From a checkpoint of a small transformer trained on Wikipedia.
Size: 11 layers, width 128, 2 heads of 64, MLP 512 squared ReLU, vocabulary 8192, 8.17M parameters.
Architecture: embeddings untied during training, gated attention.
Training: 117M tokens, 8048 steps.
Each number is 128 + 32 x the weight over its row's rms, rounded and kept within 0 to 255. Layers, rows and columns count from 0. Numbers have three digits each. The size before them is the row's rms in percent of the matrix's.

# layer 2 attention key, 128x128, rms 0.139, rows 54-63, columns 0-127
119:086178146133127144138147164156156124139153120103107113136076139160134084140090143158101200135121148097137094139101077120125127130167143115162218109160117071108078223142110134100145180075059157080074159129146152140154158183101099124113127082168127123166111094128158090159144173123092113121123073103133120183098093127159194072149084122158100168129094177149152115119098154119128127119176
103:195165178160103123213155128146094121114191162157167077116116100106166118086143132144187149145161111167162161129144159152134149103128143132103179101146129141138122113121153131170103130147149076171132145186135104133118131045146127131175080130144088145087154125148140086170104098151174175124126146116118165169182086102051085090105120080094100135159075121142063147160097112159189125109135
092:149147125160117112062103111063120168155059069096098124095147140114148118153120117108000102090086189133146105137136106107147131131121155102152075157108113077124111130063132133140098113173119135152091111084132089149161164185133117116105109144123153158136071160137115126123159112104102087095105093102096127086052133121170127163106128168219141166120138147122135094095175157170131137156120
110:129148086118120119172167110112128104162148100099150159136121113124123041142128117050184110131125127116114153170124133113169124094124082095154126065121119140168145118160163102182131150122199174139193136152057100115131080140172063155161166143084148110165115190095160103085126164167160088112143162082098180106153140131104101129104149134068165069111167128134083108093091125188134163129128
113:168159169082146148135133122112155162211162182113121160177160144144138151147118169169144176098137108147112110095117114179101125148178142101176129096144160094119154134113110107138167103117113116065139187076083145136117149102167178111234166167166161103135178112144169105132139111169130113098083181121122130170106154089134159141106081151180057178162161098147086129089159123131135115137161
094:055086081113125175132117142130170070122111148062107155141131103147149159163143159101105068160160163192085168120100113136180089101113134176114125080190063151151115111150137121158148089096153161101162129153081105133147080164131105164105148154150131046132139153141153166133120133132137062172075136118195146161087145153124135154097114110125154097141140074195159149125134121169106171173115
102:084095151122141149137088132098147101046136169136109113082089178116131184097122135187089140109138062148139131100104105149070142121183129162112116180168118129145089127080112091118132100150196048147107174146170144124125110112139149116144131131144086128073128073091067139184110136136155139166122157167150131164133035171126105106152102133120113182092032145167137132145114138124107139143125
108:161084111145116137087085109120158156125123119142155151137143110120099153181107125157154094120109138119070092088107136125120127144120160108133098173128119149132159093120121140078157118089192166186155112195140166131119170107072183089131092185110063091134128130131083160084139098101153154151142182087173060123112082132090123133156153076207214102190105170096151150108142086103130090145134
115:149095120106088124086121184092135132177125093196103149140179173084089112096169161164131111133132184123065132093137103141113117115075160110166200115126114157084119125166113151150157167141178134156135134115119150087098115135116164108193084165112110104149105218143089119080103116179128100145159155105117083146149142078145145142122124110142140154096136161120110104081177203177180124170187
113:140163120149070143092105121095087138129147112130102089091135078161185156116060146121108108121125154115061198125086107135079128165117152143202116194104065117107097155095117136115150179141170130150105143133170137110147175120153132154134126151072139176133125169113090182147104169061155135109064122134143136145099134133100149122072097042162100199160126080168105145125131101127105111153161
# layer 2 attention query, 128x128, rms 0.138, rows 55-63, columns 0-127
093:062138116174138070100121151102078130097110084153100107102073151139131146167097132122120080153128152094151094157098086093126146114090181115172103130128098115107154132108118094127082123164143188177075095192120098154145151179117096091157136105128147106095117154071094175171145089089147090092184120090067130100074140114147153111122108087138128115173141216117170134129174162139159136196104
088:173146096091078194148106078151101179135132152106157085165136121147084141119131172113122151110071138173095158098134156179109154132139095118098141114077161163133159099129155190115140144142114121052115130064151160137133126136088152142127104113083107208137168129154102123090097120148189167183078093168166121132133103149054112132162111120122194094172121054132117146138123122095096170081096
113:144158108116139113158165149157101145071142093138022135074102093115138071156061156203129088164206120126096124153151100122098181095151121168146115089079121143115113130177143142106055159133076109133085117110144159117162118115155097104118176104174164197156127051129131128110125130149145127139132126107075170132141098075142101066122137152082152086120098159124106103131125145123124081155132
116:106108166085123128136157123156155165172155176147130158143196104076158127141128136176175196109129156151117168140106150124149117132120056064119197108171107176133127117129093103118150182205128106110153176035172081130119110123150137088181135198125135063165169057154159114134106139195138117127114122126131099137135132118123134165104160176171144133134161077131126172115150150121154123134135
093:178086136137086082074105187135120145103139149113152092123046112117129137109084154128112159114130126134104137140121087107108068074128089165163113122096136134149103127128129123099154190105112164209102107080156112130170096105103112181117195136152172167121081106145102137146068136154127134087106150121104143153053133050189133091083085134110074134102140084102104126119163204101124117161124
101:099090147121128151099140110085117146207144163138178170118131162181141182108165091130136127125080141145188044127132127138132094115082162093155128149148095133160150104085155102138123139065120186112124150124157070171118114148112108150114116143156123005112106114130150128126179158092110144102142082086150098110121082149102126212094146094183133162172146121130113094119165116173090167116160
109:127105135154075153155126115091140134153152117141101081120173133174152089100135092164079088157079164104172148050103114129116062168131128132156139107133153126178106157113113175145091153149054156169172131137126138097093131134145193103116149103104179091146072105135105066130135179104107129166089133113127161151101123085164131148100143080233083152121139198116147140096160100127107175106158
113:160091140148145111112152129133108153081178106105135140123125096146153123135075207095154086143085119076136125134100084088150105160134133141152135130129190086134135178109110177108072181106085102141081090114122144133167169146109141122096129088100103234113051116135078067108160132099085121144135107066100186171073098132125063096149110148157153075142082136152142128108129107134136155087148
115:123098138126140083127141142128110141120093096144180172193135090081128112125138130103106154124095186100128070087116079131122148091137034138075107196135144146089126180207119101153176118117125155092158122081175136096127145139143202107136083148122139092158137150134185098112117127207088119092110148104160144137101105100138181166108165156200114123102127098129142132089103149142147164112052
# layer 2 attention value, 128x128, rms 0.16, rows 0-15, columns 0-127
106:111171121133097155189132140062136159114129180152137079103103149157100146094146154170147137118092078110119229154106155138113072136146134117149140118106113084149148044154097143124111124199104116087190082149104123173074092112126135125197117117110205111103118115114130129157081116109171151104122117148103097154176136065127103076171086126151158128106164191082159156130112116140102122143170
087:123138176168096130175137094047092118097117134157122147129187110073138145076158165082116136121119136126141168121129175154137121144109138118103060112102144084209127140153111082162122149206181094202112082136096135131092120107123177105153088121094120127103162226102134171208141121099112096059149069132142143150155181137139167103128118134148105135111166144153123099137154101138116145142139
092:114137165127141141136126128126150097130138137141066163161165134123102118061157187142107150160107111128114146142141181157145139142154144129071125110149124114162166117156147094107155115063117054058147096127078160114164112166125202131104119105157098101101123104138207165101119148161088094130122132183171153112172196136138107148170108143074170100072158039120184083143106161096130081122154
093:125095072109125107023160123176147141107111108124105125134101112196115139119163072137122126154121138103083063141126096101111145161118123173154122140055124161115159137098124113064176092149159153129183150146129154144132153094190054124130162147118122131146113117108122106110124153113103148233126146156192090078126144162112145113129185068097140110125065167096122169093091110109123089107150
105:129091124114159103151130140201138123193136062114128114159096124099113130144128105080135127121189155129172100140111157136193182058121142158119156121145096180118083144156155138115135142053112082134106151123101122127126168148151097125096081096210117119104154020121159102102111123178122130143140139124122153192111068095073126147133132120071091102151125064160089093150112130119196125140129
110:132025161137111146114133184146182164189105149110115169129129123163122120112158095145121155141131122096096087128105096116177031156122147162200129173179094150109147174140146156116101111100096148108130129061094100108085167133158172120105155120130190130140133137119116134166162118079156149194121110129124105121119098143123132151136096137241138113127126133100157128072113155098055164105141
111:124176095089145107091141078147134136146126078107122123110143101133159079134117134126137113133133115113177134155102187161156134163112112099094099093091118095140150120191121116125111101181086089152190090223130169143127140098165067107196105123179136146085121064134169114113128149129124128141133098115097141121180137087104093107124157100067198127189126110082130126154139020142113102155175
116:119066119077194143055129185134129119099124143086100160090105091193140119129144102143110107124108151107104043133095077074144164176159111201144102107138162124106157137124112135078166147120120150125104150068093151141110160119146067134093170122123147168141102081123177082181141146079124169164098110139117116125115060129177099082125126109177153111101086152159177162127128159099130118081148
093:117078186147105131091125187160135122118123164133112154151141144178082151107159094093123142142078176113104133130096135151148131209153140178093093155101116099123170180142136108072107146075139092073168170162080154139130153138126135123064178140136171121112052143104187167129082168133115128149113153185160113100156163098137102128158124104111185085131134118140179130105055187103126068108140
091:128151111157121113175134106128151114113116156133144145150130137163116148054161151128137115139089129099098116115093177201126093158125112150067096195143166107203152146156112146095133111127108119158169100156107150114093108139191133136146092166076176150069131114037178197114104144161102090093119061171156084159183201112148161101157146129072135139112149103146124187115107111159104142121130
078:121126152158081121089177127100080103091129174149086191105167080169135146089149114090119086142100161123086120085129165093103099225121143130157072136068179116168150168068136123117136163180203135198117161155136111132146133091155142112056142211101138167150167161145145145153099144093140134148121108130152136076110129136137121122114130063144096126130105159106143119118105142156108083100175
086:120151128137187111070123167143144109062141110140203114149116113198106118095144131096152115150145087106127163129124083092125152143133130132176123119182211171110180103092081160064116104152141183122159150172127163146114138109112125126129146170079092132152125125133100060092120093079133156181149141116134084094091105094146057143135221090179154101130139183091140104125150133117159097146140
095:145140077144178126200116088146136104151142079135138131163129124092142102120125153193114124121162082145118077099116110227118155095121130096108166137087075128148106112125158129200125077084071145098099113107133176151106160197075162155149099080127137104108130124112152118120158101118148103149137133154180117154114105152088149116081126158065121112152104059099074159199092132115198155127114
082:118150178167150134093124147112150107114127152141090128170170128089126125124133202121095159130102107156134198093157168170175121130141129110109098139144167105157166106171133128113145139086115076124197136158054161091180106154109220117118141081161088109124122196131196134108161146163139092076119131189138156099172185091174148147111081126135186127086176094097155098111153135138128128147156
087:127117090131164133132136136098140107099130091148134068129155111110136146104170140106140114126215176114120129129117156079143137148124138148145114113149187169195099132112092172098195121160217106175104171152104129112150142112141167116153089169094076137114227106142112117174100115129100119139167156125189120165104127139104104142124176095084083155126123090183101076142075071131199132148166
105:106177106130113122102151101134089125157131145126101123097136112169154115164088177077094135164107182115147130163132172118188099197152153139145116088093047104186168134152135092106071102155132150076150142111167114151178133152175086100138153088159169136144086101114144099136148153108138135110107072152125155083133166093104114138083114111099248115114114115152140083137154127116057062146135
# layer 2 attention output (transposed), 128x128, rms 0.14, rows 0-15, columns 0-127
111:132165130108129139150128120112172163164163145098093170104180112100136127111116139143167096059140111141114122166119132120144126112129113105107116076100123060066105114149092145171082127188109125144111170183130151170115143147141125169252120132130128118118083137144071100156101057119137120097136123162052134140173104084114095108186127105142118144177196147082178071141100161152122148180110
126:115160077113133178101143107099127088109140089110113130092147093078177155072086128074127095135147180209135132107177156100171075145128154165126105150161135073176193148090122113126174162218195094162128107100131166155133154129128154172168066125121160160125126144113068125128107113115155136116107090103175182143168135161102127134155166090129100160139131105175130189104140129177123141152141
081:000100130185110155139160128144128127180132146130171131158134130095097137156067121106150131152155164153122115113141211115138077150145126149111150165114091093125152112134153125148117161101158143073131112116110136213120184099134138101159114109120156152167166146138143124085119110135096123110115178028155116095126140116113178192130157150096142117072111176092093157109160107087113129131136
101:156105113171118069091156123157111153170129150196127089138102104165109163150133112177121162129107131090125078078119113171105113183066137095111107102118115212159155069105145160082177080110140170141144058128118116105109136119170097165127093187106104117127126164128106173110146205176093114175103171176108102079137167142176123160107086082121125118151133092109084141111128110088184127118139
113:136110130139140113127090138152112176158104173136114124149133083076112103153138125080082164141137153147175071125112168167208063100129117156115146158119124146129083170173188146078098144077126122048106162108099111120122166136112104048089153042120169095141170062097152118100097117140156135113118163160150093194117140145149198149123158154124148129132122187081128105165085150133142119116120
118:153086090118158194139096140125161133092160179087144107144145162110117125078155159182117176117148089124117058088144122161185146130116202183171154179169101098110149188175114119126150183123143089134088136109068095160093143187091123126127130120108176142158101125099115085155144128056151155102145179131150118179098129136079121177164146172117126138163119135155074095161103178104132161131144
109:145140101130113141112059056160115189183147179139110114170215101118172143131079139087145106094131116161109138148114205137111091159178098072117142065124159118143144087151113120117068089186091134109146139122116138179162139108119108100183133099132144112161087069107096112134165187160115105176087116106104104176126135086122109180115134111089116178165121163147164147138173098150134122159163
103:169159109113160182116157148146084105123083118160109108120087123099111087044120163170062138187118115116114085167132099105121129136126173162138122084071109165081126145144116138121144163190127138185147147122127195149101075141116093120106120067148152148169099115102095130139119179091146125079131134142128057145124143167108160103178135107064076118128182155151063157136136188072128173128118
096:065113089140082074134141176147164124146121096124144125157131094164065109142147104085149177105132131074183104071106143155147152156097151114134069140081137186113173146109151150122159130130133175096142056118106169132094120117158083203166054102155192102118172111113072129093100106177111128119118134153177137128148104138121099135157069145086124095153149187104161076112077117131140163105116
112:169143112109116124139166188176184118097101102135134080118114082129127129115140133122130078143150134091183156089108130135135121169104130130173115177128158167118189103080120137110152137137171125135167101135114105157186135095219122138188129151129154166097105153099045143122184149157157113147154120127165179119202067093101114206142159155138106139155172155146162167099119169161100198110107
098:092111126129097104137181148150100110149129094127116151141146140126115160141125170081118129135130210202097156119099163112092133090056134127121065118135133163182148175106189147124167134152186103171147114126108179107151071102099134185099058171088086104111152200169098140133142152096103144192091139120180120081162106197106085097135095101120132130160150112143136176142167107098128147094146
095:135158104087148119150146175106126164087128138166193095152137158109107110125101148161135096183114059101116188091109099144077154134140147095115119114086144195153127048152108137107122111128135199192198146156127171083093126095173189149178129153123131120151123180180172144133097109139078108120160127130165126111153146156129092163119103115174119118182184121101124138104198114150119111179082
105:155107055203167146135079167148144112132108116182161131105079108135158189110130139157100122128135110116101105109167127137151161171156128118179187171114086047104165150082140123113087194040095117115130132104161109161089174140105153127103198033158149141135122145127141127105115048121088138153155113118130152125132150136151127160083113148132150104148105091083121097115104129149189108118113
093:049116082134150155118156106168137151161130112136132144178184118120109102120090116122170086148105132198180168147109121152178128128182104136093182172134128185128100096150107082086118168120152147091202107102115084100117194130137152079176126069153124146111153130122107111119083126168110117135105120105124107152082126122123081182091211130142104132128161110154113061128172081179102152185136
097:112089135117081108091136125113143063165136135148150154107155116180157123123126155087110131108148130236109162119126128117157108151066177123116104180173092166217181132097120147123166130112131114153127111095134122060138203110096137135136109159155113114165107137119120136145085124112130166157101151140189170135174161135109119164051173136147096159111146087111167181112185112213098111124153
131:077196145072165098103097081164108124193145155127126155167112132098151068115099130118105208179120146125147146178116166166137154129136118116105100111099152119156137165139078151133118097128122092101129154120173121197196083125109102085196115091134153158138082161069072101120183185163102134125098083132132132141109117149104123160085137157145198141086070130191114121127134130112082117131144